config = dict(
    n_layer=14,
    d_model=224,
    n_head=4,
    n_kv_head=1,
    head_dim=64,
    d_mlp=896,
    vocab_size=2048,
    activation='tanh_gelu',
    norm='layernorm',
    norm_place='pre',
    norm_eps=1e-06,
    positions='learned',
    qk_norm=True,
    attn_scale=0.125,
    bias='none',
    tie_embeddings=False,
    parallel_block=True,
    init='uniform',
    init_std_qkv=0.0379,
    init_std_o=0.0,
    init_std_up=0.0379,
    init_std_down=0.0,
    optimizer='soap_variant',
    lr=0.00637,
    lr_mult_up=1.14,
    beta1=0.95,
    beta2=0.95,
    lr_head=0.00661,
    warmup_steps=135,
    schedule='wsd',
    decay_fraction=0.935,
    decay_shape='linear',
    final_lr_fraction=0.0,
    batch_tokens=65536,
    seq_len=1024,
    doc_mask=False,
    z_loss=1e-05,
    train_tokens=353000000,
    steps=5387,
    dataset='wikipedia_en',
)
Each number is 500 + 25 x the weight over its row's rms, rounded and kept within 0 to 999. Layers, rows and columns count from 0. Numbers have three digits each. The size before them is the row's rms in percent of the matrix's.

# layer 6 attention query, 256x224, rms 0.164, rows 137-161, columns 112-223
124:476491524508482506504549481477482537520553506536479492522476483498489449496551484494463505491508444479479498510485512521475520469522528459474467470520524514464506517494457505471519557495456491502500514543514496507521523489532463492489521473450475530522495481526499465491517508484524532498512497506490472490470518448523503508478498530495
096:511535507513469525482498538540494504506526492519507510514485546514523477493484495554507497486445500466545512515488504539520520462490526497468471492487494538473512502475554473511488526497490514501474502500461532502504473476504499536483502538467446489502516505501535476475520499478469516464453511538497534437496509480516524484518466470488
089:515480499520488530512484483474512511501509525532480502540466524506504519490501544486473559486492441481477540494477491467439496519530561560502487479528471501460516455535502481496473490497454493523547456482443499513465499491515500509502506489484551520512483471503528494504490507478476493473537502517513502491492536508507479481503542496440
102:489536538477495461437492511509499451498471484480484502477495500526534529486502528494450520505540553513535503488520478511555496493530481482530490506480486493489479503496479527549471570497513514484512510542474533458484488480479486497490482512493540506416532488528520485485501496489492495495492500518534517502505471489491492454456462531513
091:490517516493463540486516513583477504506557471488513482470516525465538486474526476510490529508501501495552474517468546537494508485514505477481508499516502511494494497492513510525503568524515514511515501517500489461525517499486465494493484518477501470490510522496499481453475525516486497455508480500500463503492509500511495500480459516547
085:497483518506478491561484487534484514499479480527528489514547490506506511510507519534540537502523482501506475522476497511506503515514443519504490483559527487510493504549492488510519557532471473523505446477519494498501506549565518457491490544530493509510516465503480518515486497502476531528488470492489515472512506528493526480501446515515
110:542489546508465448460490515472514522476482501513491473546521505495499504493494512507504516516507494450504556482476524487494499509459554555540465481507487505543538456476519502503503464484518550526457557492476512485522503502478488459485510499423509488492473433483487487456468508528518493489504454517497513475496567508507484485522503469481
093:519513516510479483488484524515521469485502503527529518557461491537514557458473502518520480505490480491521513523492497480507464503468476542500508505462519497494528494515539529537495479491496486507514547491440501495485476500458495519500505475508521496482551517449490461485488525503445490496453518481551518488521501498498490482525496480488
103:503505554465465501495488540493503459510504571500501499488539507476487492489465475508477531534475521530528523493518494459521521506527507493506513513494493500523528519520450487525494482460459533490441520485510501516475519494460467469472543512513556487513520506522473414523495493480502485541506511502490506488473503450471501507490528523521
063:512494488494491496517462499496519528480493510542495477504531472534483509482503494524483475493507493463522474570473484477491544511524457517514485528465534513478512520469491463486487539462536494522515487491485475483481522507475491501494467480516475537525517486496527525544501474501503509495520508479501470494508503491506530522517505533541
098:486521437499500464470451542555532499554496510449518497486473496498495545487489516514485516505491494464501509510501500505510518475520501521548480552447480504470476516522521570497487488479488500490490476477533509497507463494510514539525451464484523528488482498493531504505490503498489475496510511532510507492534491544517467447533499493531
180:544553503495504526481477505506506493506477510468524540518463507502504538493474518508529476495521525505477517506474496471462505507472537489468492496516504440517467501489519521504458478472503559479484507512478511511506495515504503539536485492545536476530512486507517477488512534527529484503511494500539521525507531503536483505548531483482
086:492509520497503505506500531555522462481492479497563479487517532511503487500449500486481507515494543497453505456533508456466495502551500484503519486507524482543517507501502450538499497451487515452456480532477470534464511486484477500492523520526494493481468497508503489459469494503523455494487482466526534519493546514459510500436538495498
092:514533478493467491507472564512514525494510530522482500484483506552508473501487494524491504533524544452458492521531476493488509486459490485470497525445500477515479564484473482526498521501515497488472521519482528486475508512500471506506496542477478533512578533517502481460435451464475478477472497525545509480499506493472545513499495487491
104:508474501471481481499481478531528545560493521484511481474507494471503519484525473559527495523503522509487453511519512501514539489532479505513493463492503487520518477505471473508463558493490495491487463485514496483477487503514508457532506504549544518506495496487514502549496514505464523554523518450491477501507503469502491516494461504513
088:566466461523509462517503494480500527505480514500475458499507514550458506493536489496481505528515495460518492521501553473466499512456495501464466493495483523536542464513493485517506478470483500506510551504470478484492503458494506517496515477501511522478501465513511490528508508479481511475504550440537492502505541479492518518519510468502
118:511535509510514468509486506541500510485502486474468508503495492516502494479438461467514476522493482494509499523523503491451501499487539465490551484507496501530506522524530527527534469460513512506535537524489494530494544486491527516487538499541469539496509519533500444520545466480500502473525519490465500503490494494496544522521492518548
104:510476508524515460520463502459525462491509522509493494493486502516506481533490543488461515519492514461523518439516456466490502507520523497544487508497491504534509492503548463524478467516508451470505489508512497477492445542456463548512535479483520478509513512485451507503485480488484510466479466514475509502474516491478495503502494464480
104:524524496479492498483497483462490496506521520502528533546461488542515482489504456488496496552546540491543504511486506467467513473503523547524507452501505449501488507493484499492465509484529534497520521476499493520489528523500476489490517495525496512500492455518536474525497518508530519477518480470497449493470486539507475485480555508479
098:506487520484495557468494514502474487512505498510553479503493528453467529480460510520521528508516483509520506504492530524536489491499442486475528490507535504563503474500522495522514491542542528506508470479478494499544475493451505524505492482467489529498477470507491469530507526472536472441482476511518501468502506488532504506486445498483
101:456477498498512497435511488502481474469548469512496498552534534524518500516528514493498524491508495501490524500489502526520498500506457504464515519460518525514476484507525463488512486515446503524483453514504463463504524506465459489508535493483499510496501503500511491454495493518508459504501449543508535533519520484499505500445529490492
118:506516583458472501519495497524492511570515512468500513505497476465485492528475478495523493479517505529483484510505529522532498493533500495504503513516476459501480513514462459493562546508506477518500499470509496498450481470492494493476525519538537482516508501493506486521524534480536526507491521492515491496496492477524535478473462536527
096:534520523501474514493469473494514531512507460493511485509475506528508479544430524565552465479484504473489449503490500522498494509502480497513546513519511551507493474507498490523538538523501498531564551465497490486452529488495555470495513503529523474468449531450483527499517505483501505485480493503471468487486493486518442474493500494512
081:499561472471553500501500513515503496537475494472488505528472458549546489514528496571480480523483484520486511515501502506503491482495476458529543526516506492485522513492503516478495550509501510519507489528492519464516495473504515515520485502525472535510528528505500503460492486531515505529515511524486484501551476482539482473482468500447
093:470483498473526521520497521525463504545485510461511510453509472493506484530479482498559523479460535480455492460519530515515514487479499460482520528467529478485521542535490505500512527509515502535500506486543494495501486497488519512534490536537473471494493511540476476505492534506489510502443471488507470498516484510452491555498467494514